{"n_layer": 12, "d_mlp": 1152, "norm_place": "pre", "tie_embeddings": true, "init": "normal", "init_std_up": 0.0249, "init_std_down": 0.0249, "steps": 5466}
Each number is 128 + 24 x the weight over the matrix's rms, rounded and kept within 0 to 255. Layers, rows and columns count from 0. Numbers have three digits each.

# layer 4 attention key, 320x320, rms 0.119, rows 102-127, columns 240-319
107110190134139141163120139108159128128125142123152190122112128145133122123125156132121126131113066132128116067143139168123128179149137106087118147111134123137164141092114129139126141123145142136100149186119103137147125120133155097144146134
108130123150175135099105119107122101121151151144151108144102114111159146140125124119120136127128106122128132112112155137180103127157118112136105110118129145135120117110129120121103125155161138148092088157112126093108111113120156116131124143
135112073126112147112133107141164112106140099128107156152139099137122125106116122143148097087148149146111092132095139173155147131146142104143110113186118150111142117092129145143132129124135107127100119169116111107128116138142129122097173123
093140194141169139128096118153129137137158107132108147131105168129136129121095142130098114152172109102158139133134123132122135132142147152108142097122126153130165127131136115111123151128114161130141173152146117144122122099120140151140118096
112138152119143122135126113095134122134151110150132138147139125141107107148170137099081113139132113119129123131174161153096114132087111116136111104150115139144106159101116120147128148101100159090080107134123138135174125161133157117171096087
137130118134111144139180086153117107115105146153138127141151130139159130140108172123126143167156127149152095113126117106129147150146162179145115129140129157122180137157134102091112122163127136126128160143102138129096109144101130127147140122
137139114114124176132113144116135139193120145139098145121137137155120111123158159131127106112121098132100135125108121134139121152133114142089146142154151136144095128137129125161131189100083086110097109131143167116120138140169142120151082128
119096124135135100138137133136143164120131128163123104147157115153138100110155122129146126147170124125145135142128127168150059159101155130135093122113097131149119093151120120081149109176143140091128093115121175121118128170141118124149118137
123183143130124155118143125124107172151127131114136111108149118129155130131119109134117170147125136130155093138103167124117084136124118118138158117101144065136101093115112126139145117143113135133132166157126176134110098177142105121104140111
110147122155143132108129143114102161143132127111164109117085151091112127106124144151132119144143143093139144125143154169143141113143105117105125096123095132145101132144088130131156136140130101127135128099129105121126130108070103102127115170
108138124143123137136118143145129131078139129134165126135111136147155128155118140168120152137095095151110130143136125142096167141101115098114125124152136132131121125115164208121132115142153144158114105105127105144145127140106066113101123096
118124103099127093143132102101122150105178145140107135111111128118136126092091120134118124130102137123163126130119124125151154102103149116104105122116131116140139120126162097117100144143100151128137106145160140153096140111141114141130119124
102133123134154105142121143116114159145126100120190129110114126151100176137137125127109125186133110133126122136119164129133130139107122131161133172147175076116127138159122104149155125087134069148103142105105154127151135112139118094114127080
110165094111090103084114137130128095148163123131091149133125163131135156171111109141104118125145114185124146144085140142133123120112103114119151116155111144100116142087095103156090136124168107143121118092168122143150098142129131123139131132
126154109113149138102115136129105161143094121123166141121158113163120135095104133159103168066105109150154126126153128112144147143129100105204173117131102158113144127108124120128094101126171152113188116124120121091125134165124111144111159109
060132129176143151100132063099142123125122113113127162107147085103102159156141135164129115060112109130122097115119153110116135156156118134133138159117128133125099113151121082147145166127114132147126139143150133109133161102151187148140109087
138126125154095108076158149113129110141181115121108107146100165140151113129159133152133126115139130117112124148123142137128140168122122087133120159133094138154099127099135130126147111130145156122107113096144192102114113152129116154150071129
142086159111148148151131138173161122176112116143124105151116130134150092157142145118136133126125106116145081123142121141124101104149127116134112124105110123096151120115136149138118127125115150129133150142117123121125118120161096134134116157
118148117159146118150138132132152111142151154148111168092147099160179135127163140124121120101134114080121128115146134128084128154141164121165137099137163138099120118086095104160126111170129103129137123163113095134147144151084160103120107093
137139146126152124098124128117122102112110165081124146156073122113148127096148157120132099112101083111093122120117141129126127138130102091134133120145168150141154149159170134126157122096109123123148120147133134122124125122139099143119138127
151166097153127090133137142131160150133151137151168167084132102149139126147118133101117123134150147156100134101140164147144122137119126172123130115147131127143140182117110095102149155139130124155109142136108135127126157103179136114121134123
132131116146116098098122131146155119148070152127103151158150148119132107112139119139113155138145177123125101115100129091149138126135155173109156109121134133111130130168139124114148068151118146167108151120128138100140089114137116153140135147
114114151155122113128129098098158132055130166108121152125141167136154145147137132127132167160157095108146143110150142152169140097084098136138158137108196155123142146126139156124127172088110162129161088092159109099100057146150115119081130138
112125138084118119167119137151163117142143141141089104116124151127117090136143092168141108067117164158117127149155118120128148096179106108160165103120122155098129144103164140141128125111077114138129126158149144122101127165127136114098092105
105115137112111127123115091137105150094065111110140163111121159108148148128131123119158122147138114097109135122120178118138132145155111108129131102121160094152141098141123080154168162127128108125146143119123146148131152117157176119157118156
182112152145132131133166114122167120156128172140083142126143127142115129129152105156146095066105162135144155106120107130115128144114154108102112098119127096210151115147133103167096112151113082131105161129132155086138139123088104148158130090
# layer 4 attention query, 320x320, rms 0.119, rows 103-127, columns 240-319
130113117144078127168111120111099183156133114161118125167121142098115173143128087139130114106097154127119109117115132144119132139116192119127136113158099104112128149135133123112120098144125110137124121131117099160120108140106134131152150159
140107124139127119129129098144123103119121132118130135092093157075147111151136168086149117121120143135145125148112082138118121125113152129159112119128135145099134111124146148131099140111101140102135122154126126160142137113110132117127123095
141143120132134146085097174147128124137118170094144133121168117107114112114143138162127110110146098173140119102105109127135158146127117157108069089092182115138139130137128128123108114117110135130145158139144132135147073164171134132133119114
125144142101125106107119141088161114110102166153142148114126158147120123108128124151106128129172120171094106112135152140124109082116119140128166132115133121104145124146154135141141147126090152111135107123131158104124144135102127134129137097
126141134168112150129094132106103147148132097139126126131093124125136085141110106184153147134135156101097117128140087116081104119128129095122103102138104102155131110109100123159132150128137161140128144121123111160146118110134128142105134107
100148159124142141148202155138104173111163127136125138131164116126114085145133107149135135126140129103117105152173133117103105139138156129138114102158086095126086108140132155145161152141097095131106103106091134101132164152142108126121133098
120166114143131141093105116120108135148171120127090088156143141157125128147129124138113120149156133119132114115166127149131132110119123145128145110115101147149118127136178102121127093139133149116096131127153131147122128147135097141147148149
123124139148124116144148162171131142113142134116114113165083150131145137104133091123128124130126077109124104184152114128132142133078153130117093115132081137113104139157147142128170123156131145107163089112157140145103107137076088142118138130
093109100082115126118134133127135155151098136091141113127168107122133125117142078150122104123105128120114124164137140105118136137117112113147136120123126127152113086150128152119178167119123152131124104114165169122107080102149118166108112122
140163146132154130126111159118144142146116104143135103127126143109109181106192160127114095142111138162156157160090145148123083138141081131140106164110109116138132107174110093144098112128097123097125136146119121145128132163105122123150179090
123098143160129120108114147115141123161131129120161112151104134134112103150138095098113148156128136144132112110120125150140103132095137149168115132136131169109135131105100109096122120121157115100141167101126110113150166111135109117123120158
087114173104155169112174108132137163133119117124129149091134089122131104114136129111136131161104112118172130136133124106096118153141114152109101168132150114093122134124105118124155143080164123134105102141119112122147119203142136151126112135
129158137102118107154131099095136128126129140136123148108147101115106130130157128116076116141151117156164104149092141085092141141108121137126113167123100139129136106158116099126131155112129138127105109111143133153105111157151123131136131160
127085137143154135150155116134124148148142117121111124088117156109153120114140128117131178112147115160153123124116104162112093135122123113130139109135115125204119091108124144165153096093129125149115143114162107138126106089161173136089110106
116127082106141158122168159109146123127126157142127165082145077097152118159158106183147133135133091120124168131147119116071179145125090101162153151107148120097150136108114133139140167076123113132153151155119095118111175149120090135113120116
105143113138134135127118172161078138129147130130155128136142116133121124116115176144138140154111115117087086115119142128106144142162148105125142120132129125157134157147151156147118136121138099088118151114123133135120134135124110092127112106
123125112153167155091136123148168115112117115094142137095099135145149120117151125122140137110146129163139091147136114143138126085115144162114141105126133123160101087086131112137120090124134137129130144133127106106143146103140121107136097104
159078149110093099137132148135142123093150123082140106092144131126123109171149125096180136152122121120132138135095150110134131125120156161128166124124127147127181171166123153122139180108150145076150132116171116128112146146087165149142159147
162122159136083117107112076127129163125139102108138102142098149138110141098114120141139127137102149125123142153143156130101161150140106134108156163122135113170126136130127130124120127110102123100154163132099171120135138103159139134145144127
109112141147140114134112114143152121148128141140092112137142102141162090109140122118107146196163111122098097165094106129126136131144176118104121122119095125124155144135105137155153158132109132126140145152110155144097075125096109133137125168
141139108174117088116101091092165113149169170117160133168126111123123143126118075110138136116119119126143129194164135147151135096114137108072122114096110140163084153151135137133129108113131129121128108144122149109104135073103130132140128137
118082136134130133137109125116157100141106118100135146150145132139109156118102067141110116154112119136059114121194151152143112157118101114153081138092128114151107120158143142152078071118137134146100118111133108114119164108155097120187164132
126106138111138138088138121116152116125163147150173130115113129129150145119126124128133138127138125145140108123120124129137104105151133150166097121123139128167101100140121116146113142142099097130119119122144139123101136092130132111150131107
137129126140132105134152154149121166113148117154112137096170089145083121109132104105153144153144119141160128161082127103130098116124109136154157099102164143119152147137126176114137157070119099132163136128083168115106147181112154124161142150
146163119141108123132096137092094139119147154107098132152133150133119125107082109150110082151115136101145115157123159165145140119128143130087126146181166145131142127122103158145131187144084130105098123158107175101143145149152134169122125106
# layer 4 attention value, 320x320, rms 0.107, rows 64-124, columns 240-319
152096092140126131121142083095155140114148114107118134118111105134119125128116120134109159144155123074149077154136125125153120115136115082142133117139155136126169123151137122123130133135112143116130142139161140122092158167139103107126099163
158119096132140114124142123159105093126125139124115094119128074134143103090115113151100151096143106157096121107130118097145142088106119100139103114156110140117125169143125159169111080103157113118120157101135121171131143134173126157127134104
105155125141114116130107100092133093104129077143123092162140150149085133104137142112117145120112137130119120133142145111131115120094138133119115118135137110142136120119136137145112089108088112131137129111123146145144102125126103121130120081
113170114125091156100168143105153142143114131096120087129120107135153130135114091117103145151157105099123123119147152102106139139120148111111101104134108108122175126159180153132138122135128140139108148123090132118094186123120161091135111148
132160142116166158123150133173130133105101140142128151133145084141125106128112154134152118095119137157099150140144122128120134141121095146089124141123156138090081126099112162188164111104129124114127142143122130133169126139135130118139136156
118138118101158109111214111135144139157138131140123164091078084129094100123119130102128088148118114122137145134098167178114120141133139126142144151153141143110162099121091070115119149127091160150073149125140132141153144099120101112140109151
136111122151074152128098115135149106105135142095145099163139133162143108088135100121159159160156094095123139130153128126118125116124186126138140078111138165118133130116148146102153107120154129119126144110108140128092159166116134109101154118
124122173092159150124139148162145119103140156092112119123137172154133142133114130117168119106128124109140136139148112157109106155123138153105142095124117121106116136125128099154134170114142120115132115130144133142163147090127107178128129126
132155139158105117128124136152168135119106092087086130143141154109130109112092125141151134128123102110122081091169109115078127083138164121096093128145103129126118161131180116131145136137110137134129121153132093127152104100097159120122111158
120113145116137136099116131105149106095130147092095166084105127106150108145131150150110157144132125103148135106107142091100119140178124100106136123134153119150117122139090158141109117149110114125099153193135095126084097177139151094104158103
138132149184133157120129129125114154127097139121153132174113136103117125136143178148133115105121131130116115108129138130142106129106100137123137119157137109113141112087097113160113110088092119116158113117132153181148124130129156159117125148
171133143118144145135127139065097090117167133142139129110153132111155136092126152153101123150112141106137164124145125121125126143108094113133173123138143173112138104164068176131151109116143161138080141143149126121100177153129136115137133175
187126126125111168122099149102097127100129143137093135120138134151117139096158113162133134154145127120102115124129115091139147136086121135161134138107147154139150129123067154115154091078146127146120113109156081102100142127113132133116117176
149088144091133128157123112120203118139126125123125080137093121217150127146135103115141169149143084087099130169150115110149141103102153122138188131130114150147132142143131115081183149143165152181125138129134132135142072133099169120128121111
123090127134097128137143143133113130109106118114121155121133125113116109131155082111125095122107139138153124133118152096102132098162090126126092138110139149166139133126133112137185133122115124087141137152116114111147144104127113109163111125
103152116115128152153098103087111137113124126133130151109150152119123102085101112104143146201127156129118159141118110126104134162121124105106103121093155125141111119107108148148110110097097112126129106126109162151166120110148145127175154160
121114138170178163131139131139120125152136145149135119157106077091163142103141147153116114154149122131132119139145141096152064168159089142146117133135125129131111107120096170144136140105129118126123130130151133124090122126154162140105150133
104169150161127118120107147092127100103101112060146155156156091103141112107185105146172115091136155128142160133066102141130089102150139134136093136150158134142134097150109111100139107145128156143098159122126103100094127155104127106152155160
130111143126149098146119113140109147116131115173161127108075109122131142164130140127128140113126109123110133101106145146111118102122103129101102145147175103140118093091114135128122134109140131151120122120079147139140100136092133102132159104
125163146121100117134122123130115143125128125124150120125125096112124146163142090101168090112113142090130115151152130151093127155165087086111142156108131104148088140123110148140128140147136121098183145120129127136167154108145131147116124154
108123171131158105132130140100105105142135134140179115143142106136133140162114118101148107109126122115173152128102167157105143119105123109128157143079153112140095143082159102085084093152133154100124143128099113145159138115153108093141142157
093197124111123135152174142155090162152131145109118121093108086150088144136116111089123120128134111097130165144134145139146144096079124127123128115114111109146105124131169108114117147114110120144103138138098168135117155101150128114135128174
154120128115105109150129144102110146128136157084108146101133138131126150133130157168155149119126140131139131139130130135100157114098120092112151175127128105144088137104074182140108105120144143160114104128107121125125105134107136122106122112
124149070106119105132102123120111108093106126117092129091148144115090123152112131129112137121134162125109149123139108125154137143118187121143139174106136152132102147132143149169118103116153153112112090089152118121141135168130149148143134112
119152138109144138119105125131106116115140129131164157116137142084150127121122142135131112114104098172155145120119133138156136121086121134068106152116132078136160124147125133131118140134143117147124118136130144121161110089173134130106125146
105133129144096126145124138144171116104164105118123109181164134133135123123109131127075084139133097141130123135122111151123131098149122145124147088146119097135133136098125099120097139099122091107132124139112130150106118126149123123078144128
117126133104083085129151152132122119148143096137136130162130115165120118143121140141140180139154148134169127116130156109161141137124097136124135126118126134121130141131070131120105111121139134133146116111109101114086100112127159122163117116
165136174136139140114157134148114131121079124149119133154127117100125113116105112105147095121148169114131171138137121132139092136100165147112111140125113088088137081137099141125162163133084131107131142156133123113136159106110104106111128113
123131131125142153134156125168125112119136156152130110144131139071143104104150132096114121117130130124092133158107123131142112101184115119120104108142104145083123158099101096102146101132120146105076134142117123124111118141093138118153118173
144117110083150128127152100137130110114146132121107151163081110094137108096136120088107155147145098113137128104125139136161102151115136152110115099142147137105138146132079118126131065099132100137105089135102105116116147134101125123108146147
130158141138132145148162082102113138085125144138112129142131114151110114126129130121111088107180126118185132166129161103141158170164108160113163118110112131117123122141113117118115098105105157101135135131132124114101118156090075152115150122
117140147187134138092157153130146144140136106163155131131135126146148110110100125123156131091125114123119148099131133159104085124117131134126105160128163102102100115115139121121132122132155084097100129117131107117141144153099120136130123150
087143093130114096113166142161118075147120125108135148106113108146112108118158160142114173130122083182110110090153128131147150153131158132122101090140151084141137129123109116153140130125120124132091113121094140141151122123119138136162147111
142142137122136128150085118104149139089108151142103105144190133135119109157106114093120094137124112100165117142161154115151121101130152107140109123164122116124127096158078084111165153163131152135135135166113151127147118129136119126117154137
101111110110115140145167078163142113121159155130141102128076125151165135146107127119101124153170124126132111112141154138095129090171118131122115142155141103109140134093123131148130146148116095107106131147126140130131154155163092122100106113
158106128152101100157167149082141137138093129162144109096131132109120128060100114140173144111135152139124154085127136115154177150104100131189168116101109164191129111138132180132135102097139132125110117103108144120094112083138129134111142147
144134128141114144131126157136107159114118110093119164111116149144132141128168128104123113111112137161100115152131102142139155093144108135112100158156130141117139122144131121163129121138114108111115129109096134127147137076132125127114142102
155138136162157147145132096115089132117109117125106119114124114155152130123146102127133095186127137141125095095127161147133144132148095129160114150119161163137117129073120125142150141115112109111156136169121120134138103093129131144162125122
137137090115165133058144079135179159153140116129152153131141101148103112137147146123126119132147100116157140120124128140113132139119141170132114126124146150140115110129099138146167100143113080129157164122144119101154156103138147134200102116
099119154089155102121136116132123168150143109098117096135110161132126121135117145125107145153127118088134108133106140168116113162122135121090128082163141093091175137122123115160096141113137115136129151158125134136167121116113137164137150100
136112114132167134161129130107140113085089156119106169117179136138118148112154121133124105129137137096149150167124121162117125117122070114127142088124135130113140142126119143162152165130119165107149150147159141097127134115117125143109140120
162115096114123101141148149155137108123139131134129094120099089146116152163100142143135122111106109135105127137122096163120133139140120141151105116130120114133127114125146151109111141084176151165132141129133091132147102129111117126172091147
102119095147098124112181118150131125155131170129130167112143106103117145123138156154137149077133110123144122135140097136140104117138133163155120140146122134092136162113148113117132142105135085132138191138109170114187128133129140124108104132
119152116124159134115124119119130176169138144132122103107132141187122120131138137152117140129163137170084120144113133169150130119173115102162088153136104131153098130118111119109175137134110138104153155162114109124120130159144125141136115156
085128116124153134127132107128147160151099128138149100100134123146124146178101166086134110121146131136135105122162122164115127146134112103122130148104082159124142107159148118124115153113122098146144153150122137121136099118121110154119121119
129137182145133131146118140150135095138141130153101152098112154134115140116146154123101122119145144101140174111156134164131105139127146138099121111127147105130120142105151146110133128127142120116089132066125138107111110142155156075111162128
133132170176118133119095122084138151123136121131107128099117120149115093099149091146132114130166150087116134132121151113113107081133132131137109138108101146124191139109124111127184161145156118104154116132129108158137129119134108146115136145
097139134160121149110126117129158077118134128156113152136123145177107119088138144132141149157112140113062133116147099113123141121108139124140134144152117166151157134127138154115142108157163102169116118106147140126149117114104140171118143126
174147146144124141114107091099140122125139122114138144117134125145122119093127119121118118194119155123127139143151109094081096108121161155120127159105126145097139125147118111123161141133147122110120113127088138136124131094116155138122142138
105133129103115128153135121099143075124146131161097146153137130144147085126142101097134163147093153162094106138112156128190116089121128111129125101138146121141112125152109146108107134107135127175167125115107137100076148164119145135113092101
153151096139120115148134143115118083126100129136164113148134135145142148131125106136125138150134147145094097156148102124114145152122108118151110116154077109118147154147154130158149143133129082127128138131178146178111126097175146120078141086
114117121121097152148133125144124122134136125148153076151131132124169161155104138152157125084095163116077126100111169134121155115120147146156100142139078134108143129134130136162083179162126091145106141121141156140108129117123134119142119132
123092111129113121125171081118172154159117111137124116146086116179146136112136163099123107137137131122132144150146158090107132140124168148124111108131178104122129140139148119125134111125138107132151097129100157130085151130120138142156186120
121098106133155119140080134150117127131100159122110099152151180175097145119151111155189108132121141119135083133125128117144150159131147112163130115122111181131153143118137135128120120103150132138175152138137131118143148154147120138115134127
083119113143108141111147104115146128125163099110136086102089105094122143141118134143064161118118069098111144136167112094107107148137182155136132102157146075134106095150127141108161125150165129112154130106150142144147174141144111111125114083
131160137142162121145121144204138178138179139093160119126114136131134134161120161090126108094096105128120133118107156112152132146108118145106144151125108098122053094135112122163102154141100140111134144131109122130146091094137174143129087130
122133147118123137113162137118113155112115135189172107109127137102138142112132118124149144085193104140141157147110128151124134138115120135150102112107144151169115111142093135115154134123120137124148153134127139110126141144154159129138133141
143143102094147116143135111147144124115128108170097111134128097176117130149134165113072122127121125139146082109137111167132175116100064135149105119152121139157106118145121133124118142122101161148130135133166092138135130108104103145118115104
144122117099124101150158141097136127093133156110145126150123154075124135125160158143113122147124087111134104135103148163148095145132101138159133131100095145135098128165129099104174120127123121110141107100165138130082157174085097116131146128
122159172139135113156135128148161118143113118113153135114138166133159136106091117122157143128130122140148158109111136109177102130130153120142104141148138097129113123108111166125119161110138116116092143098106137141148128124117142123118186115
119114098101122149133139109100165154113160113134115113132057092106121123133133149111126118155135105133144131123084151128120140140162135143158140106138135110122100134159122081099144124160136119124099130161139108127096089133150110117121126142
# layer 4 attention output (transposed), 320x320, rms 0.0984, rows 64-124, columns 240-319
131101094116090126146128145171112126129143141170126121141133136122160137139129148111174079125085148167155144096123137124109095160142136143128081137148115114158117179155127128156135108151148121133139120146107131147142084124176115113089114091
112129174148103142167126108106133116170113110131124147133136119096153131104130120146174136129070145134139154121135124132142124161105176122142162164123155092130104095091172112110138139135102133145129158157107129138158139155120130118111152145
165100084141114138124145127141145142125144147153117141130147118133182104121111120146149166116143118122119148149133129135130121148145130140127123104142116114090149106127110156120132118162151146154116125099118114133144147122128159160124133156
141088126113142106151076134110149110157125135124206121116104165128111129128128174093108067132064167153114145171104127118132115152112101153126152163119142150141110123163099108112092156133138100125130134112149156101149106095095108124114145101
160108147161097090095127125094125172135145154116114140147117174140143103139110116149064145114164173087106144107125142160163142119090163135112152119132169126110164183126144124118141136160112112130157120139119145110113094102109140120126089117
123146124174108161114123123184108133103157133121152126136123148120137139134091102162076106113095113077140143145141130124145101110128114092097094098118096126137087167168168178127170078120155104092173084133093156103130127119126130125144116113
136155140102115100143153117123165153139109097130134146079127117155121125096156127137121108080133125174170112121109126113120133203110078175120139150124137120087163165160111142146132152131126156096134161113164110115097125128105098107127150133
108122094129133167139130180070067129150121127141124134159139138100116192077147106126108111140159126136103151150102119126086141075124123151153077119111102168148114081105104119108144132122106145110136128118126108147104112102129141107125166116
164115147110166138100160096107098128102125193142124139109123106154119169088129141132143138087136138095112118138104164155144155116134120124138128072109142133127136119119081131103093178084167164147129112156143147170111177133134136151126130111
104173105130145097157138102082107100135104077156138106138157117125131130146154118105131097132123137146135160145118128153150149122091128137165148165133143087150087135132139111115150107131172097088110093077114150121166157147172113100143127094
151095142131106103133155151176091156116135122138077125136138117147134126079108093124138127149140141141114149076135086111124128100087117149144098129096118132077151151126154095130093148181151116116130123160116042136123095113144143158066136129
089132107105122122111097095132192129093108086090139100115118114140104108149091086097123115126116123120121173111131132128171147125135092143155096143108109155169115131109170112137129134106151097148146091114089141074183118148107085088148136121
110136154132149146123112092133145113144128074128137147111121104107132136171111132122155122116117124131148150141137152134142128145144077131131145140146144134145142083148147164120139162140124164151095084108142117100158091130147157153134104078
141135089181143141136144151100114159136136090115123181144132128125163146177087147088163125121104156146177098132143164137097141139119105109094119190126143078161111100154126158149137150128131117119144158115152133131118140101126135147133113071
118148116108148110137073138144116124129151162129145153136145116115103138109082139125138167084123109085133141118129112130142102143125144113140128096151123127123112140086101094108146136117167140145177112140153149154143107150124096126049113126
124153114120089099066126160205126116126145108155129072152139160150129143163131129142117144068114137143134120072134100116133136131127166170090111125119105117135167118131122147134108120122159147161096132156119137149143119137137136109122101163
137104148097167083153135090099147153152158130118117129075172171179150147131135132123094131128124141125117124134103102139134200099118133121134133085138132124134141127134142109097119153144147125128149134102132104122123136161120115107115116108
102152128129157110159130150164128107162096137157147129113109111105124115124120147169149217177111091161089120123197117113123138119117133155131132146155138133112154122123122133149114123126131144158137123127128142143155138147172118138112122085
114152104157135149098102148149134148176115173132132178148173160123118103117145121119138137124116126132152116124122140104168118116126129141147165108128133135117120147170138173119117124150103088128100137116158135107127164078181145125103109127
131098163162133122153120096114077139158117157103135089119132158114128125099100125120106121156111146164173134124122130088157135101145131182148146082155114144135139126103122119090128097149136157127070136115115114184142098139140112107150112143
099191136134085123123119126119160155095065163128109117090116171103126131158143112139100138137119147099135123110147112114125113140136158137123158153160139161133095111141103143066150123145111122168133102164110157125131120124126120137124152118
118120129128131078093071122120164144127117147165137124114077148101117153108103123133090134093124143133132119150126129152124160134160154105154117151111163154134137108141128170157107110116163129131154134147130121114103097132113145168128171119
116137157105146139111113109166123128133089140191131099123100115109073090146144127055129119127139126104128128122144107171108125169146164168120131116141151090138125122106130143106116167130139121140144155116150174113090135170156148125111147145
159119163110160166180143131103118154156133077174153142179143148153144101134120139124134127124106126149125100121124171130160128103129133130113130136136135138122115154156116144133153120144117106153129116119142123142131123124143162122106124136
148130103152125140082124130128139138174117134146129157151136108123141066134130145134141170114128163119140112113148087141138102151159141132142119140141175123125116102156148121144142086147108125156118140132123126136128113133115120121119128082
128120116100135122111141077106123150159119113126106124096101145110127126101160128143110133128097153145145130099149113111147125153136148140129108157132121152119091106114108113091149115155138121103162127122125110122141149150118155133137140134
142140103177130139100132086142117135142099136124129112160097122108141145150122087139110102120119125132133128156117157127113132145164121082144144136147109136141117116093177115126136126098144094130114143161146172119117104179114121150131117123
131109145107134134105134119071145160121121125137117106087139129171150162141173185186149111115163149114128120132139106104123145154111149082092123062094163107122167178148142125141082105127123152104126093119144108115079065159149130107126140124
119151132127112131099138136104141120083103095126101163120108132193154115120136154125118096145075115126114130110157092129112077118120144139115147122094121129156139187128158153126137140166110137134176145116101118139137132107139107133157169132
102131156139117127130078123098136128135106121126104134113147150117126153145118190150139090138123143156160107147144078093137162160135100102136171121172150115153113085143133156136144168120183117123137134122161097143116087132133127128164101106
112120111125114100114159113138133133120125142122103135106136117141125162113122100147148102154159119130138127117120109108108100082117139119163105106118098141135127125155113129178124152163120072132108115112142188144164128132115115114159145153
116107171128070115114149127133158148148138146087139104141123138146165161141162126142096110146126115128138164133128111105140111174097151128128145130131152129126101143124114079144101128144111168116121131145123138149113123120153183140131121133
154128170128129143136102097153130145104135126132134165161116070108155122123118104131119160130120142134105132146160112116133125116083083102123119181121153135138118103120145120123174160136145092140175142120128064095111156116108109147106080132
126128152133141126103154128154141078116147123100125107149106115115152121119151139152115124130114109145120131071125124128108141140120155123120164124111159154168164143084120149162115129080136131126106131104119099147091131132129153145124135116
125148139156105109131105177129133146124139131111126142105153128135098151082162123116162119100096113135126125185117108093120112166098143142123139118130180136126124112146111103082120154163127131143089156152099152129108116102104156122131135146
141114124157136159150122151127158141172146107122121160116129151118090110128163114120133081147141113116131100148132086154135144104127107142099106139142129115092155146105148075108123135164143162119132159110106126098119106122105153134132098113
151133131079125111146103125141143113129162107156133144158122112098114128149155127158160161130162128138163157134147100131119129127125165128136115083130097087128161137124159132139142105139138123132122166131123132150139073141124147191088129127
136131115124118110139160119125171167128138129122145121132098128121105107188077128144105105086150151157104106109137127117124113124146139112135134090151098134108134151142117146135108123136140139129149132128121156177150126137110147116116167097
127148171157126124131111140105099124133132132093136094119169137126124161132067102157170122113109180106108122133132210153162122124098101096149149138106104155125143145123113146087121143154123134112141120161131110149094111111149090165130129139
164117130129123094152145120133127088101131165126141129150175112125148134128096120130105106101128136125134135095124092111105168094121130122118085114118111101132104152154110124119107096136155129101130144089169153167150129113161111144103093135
101151127147078116115131094138121117168157115097152105131163116124118137152080105103117133099153118110122157133113170075081142132140166159150100131141068169130149140129099132137135122119146117154124101127117117124142133154136119083129092150
101137135137142117172134154070100130117114151099109147155127129121124099125121115105142131148149112133130123104149133133176162117131158120142150148112069136155109132150127115117132092154111134100119141136121129179107139162143151110136146128
133147165143124143099108130095113125132119127099126134123127100143132113132121091150139098177129142121088120102083151094118133113101108130115153164174172126106112114110125124154098160115132151153123149147113108117071149131174096122153139129
152103111162122120134118141163140128125156133103117174137149130111100147138149127106153114137147118103111139132104136101103097092061157138082142099117124153082169167119132127152102138132118129157114141106116145170164181103127127184138156120
139119156115121123102142142130077117112122124147135149170084102105127123096116123133109123165163134128128104149113154108115152072124149126153146120087109106153112129112105158140091152108131131118133095104159131142148134085111112145108141143
149148118094089133130114149123160190122085132119139107122130121156101100126122147129127150125117129161147116145130115111099119145110142139120121129083118101120135090174150144157133139133120105120157125146194160109085125134101153142146101120
145131152106090133096145103111098158119112149157174141099133159097119153177098164165135118110127142151099115132105091085139138143151121166117150142145125121137085150147150082057092106119107133133133162134184126125129126118142150144081128135
124087123123122129126165114125117191139119127090132114134142086104136136085113141095167127132121115142146052159183151118103126127137106152127101161121160116112127096112093099160141156068120115101156148116134105127146171081171122126144131098
109161122078159133109158117124145125148143152126103119112130099091115154133109146133158125115145112176105103134112154150168112138115107130105100122156148121173121089120155150159127160121103140139145120160169129114143118133126169078132123110
125149090178131108142146093186107185126190130126131135111155100137133140111139170168089122100091092149112087126138096109080162153150109129149113136139134146107126126063130158178123110145135109122090122113132104115160098108153105105170165085
081119132126140137128116161153145132087152117151133125116124129059165087088135116116110135137113137119168116078084085134107133128128095135124131148118125133105128088126123104131125118111098161123134131115113097067166126114124128090141153163
172128161138127129125139164129150116070128119130083165146154146146163099101154132100105138133147098118148102136102113107138090171067126109125107136131157167116113092160129072109142121130113180089130099137112126105125141124086144083105175147
127169119133143113147109159125163157123148135092121128122120125089091168122134116155104132143155123130123079117086121179122121150144083124145165150094136123141100104143069131124060118108141150098153174153161154102096124118170133102070136097
143153131135113114124153097070100116143134147131111145110122091116138123133127081112119149148123124156136165086127131098092108101134138184128164127082096114127110123122070118138136110125139146106122094102127094110138103118139118121115109146
148153079076165143135106107141167090126110124160094119130139127125149110116118141114174100138086113086181088154130146138133140154106125139178136163111145130095096123117130129137110159144120117118116120124113119117079153172106131101157124189
137168128150112124119130127085108056074123153127122130161134120137126104079118159158096159123144179100130129113149147161133163093173148117144130082155185127138177141112110104098131122120110106118143135092161113157114139107152179086121160130
134110141129140134138069124119123118146146143112107104158155141124097141061080152087120123137122139105125131131126134129136183138149123131144178169129127130107184131162132117114113117137141112102131087175146146169116129096112088143138102126
103136125172134134121131107103109185076155125110113146137130124111099163146109148133157146128130127151123128149154101139133105129113161109151140133134140151132142132108097141137150118113138079118150162127117136092130106116144060159149102135
125146117118118135141096099154133130171166127165113137109077118119122113103130100097118109136148119132155122131130127102126108097112109082129127113142114138120136127147068128152088138118111126138134171147119136100109102094120141132146108140
133107123108134150092126171135123118112142139132117176167125124119147126162145119158083131122160120124109139116130145134130132124122140120143147133114149138186143093131126090098142086140135138153152148152094110141118099125113124126141118119
152141123126151118129122137126109077137179148145153134135156122159128138135114129129139119104109113114143094124150103146162132091111063140155147115105127145137149123143145142139109133124122093085155119147127141145122155128121157134095135127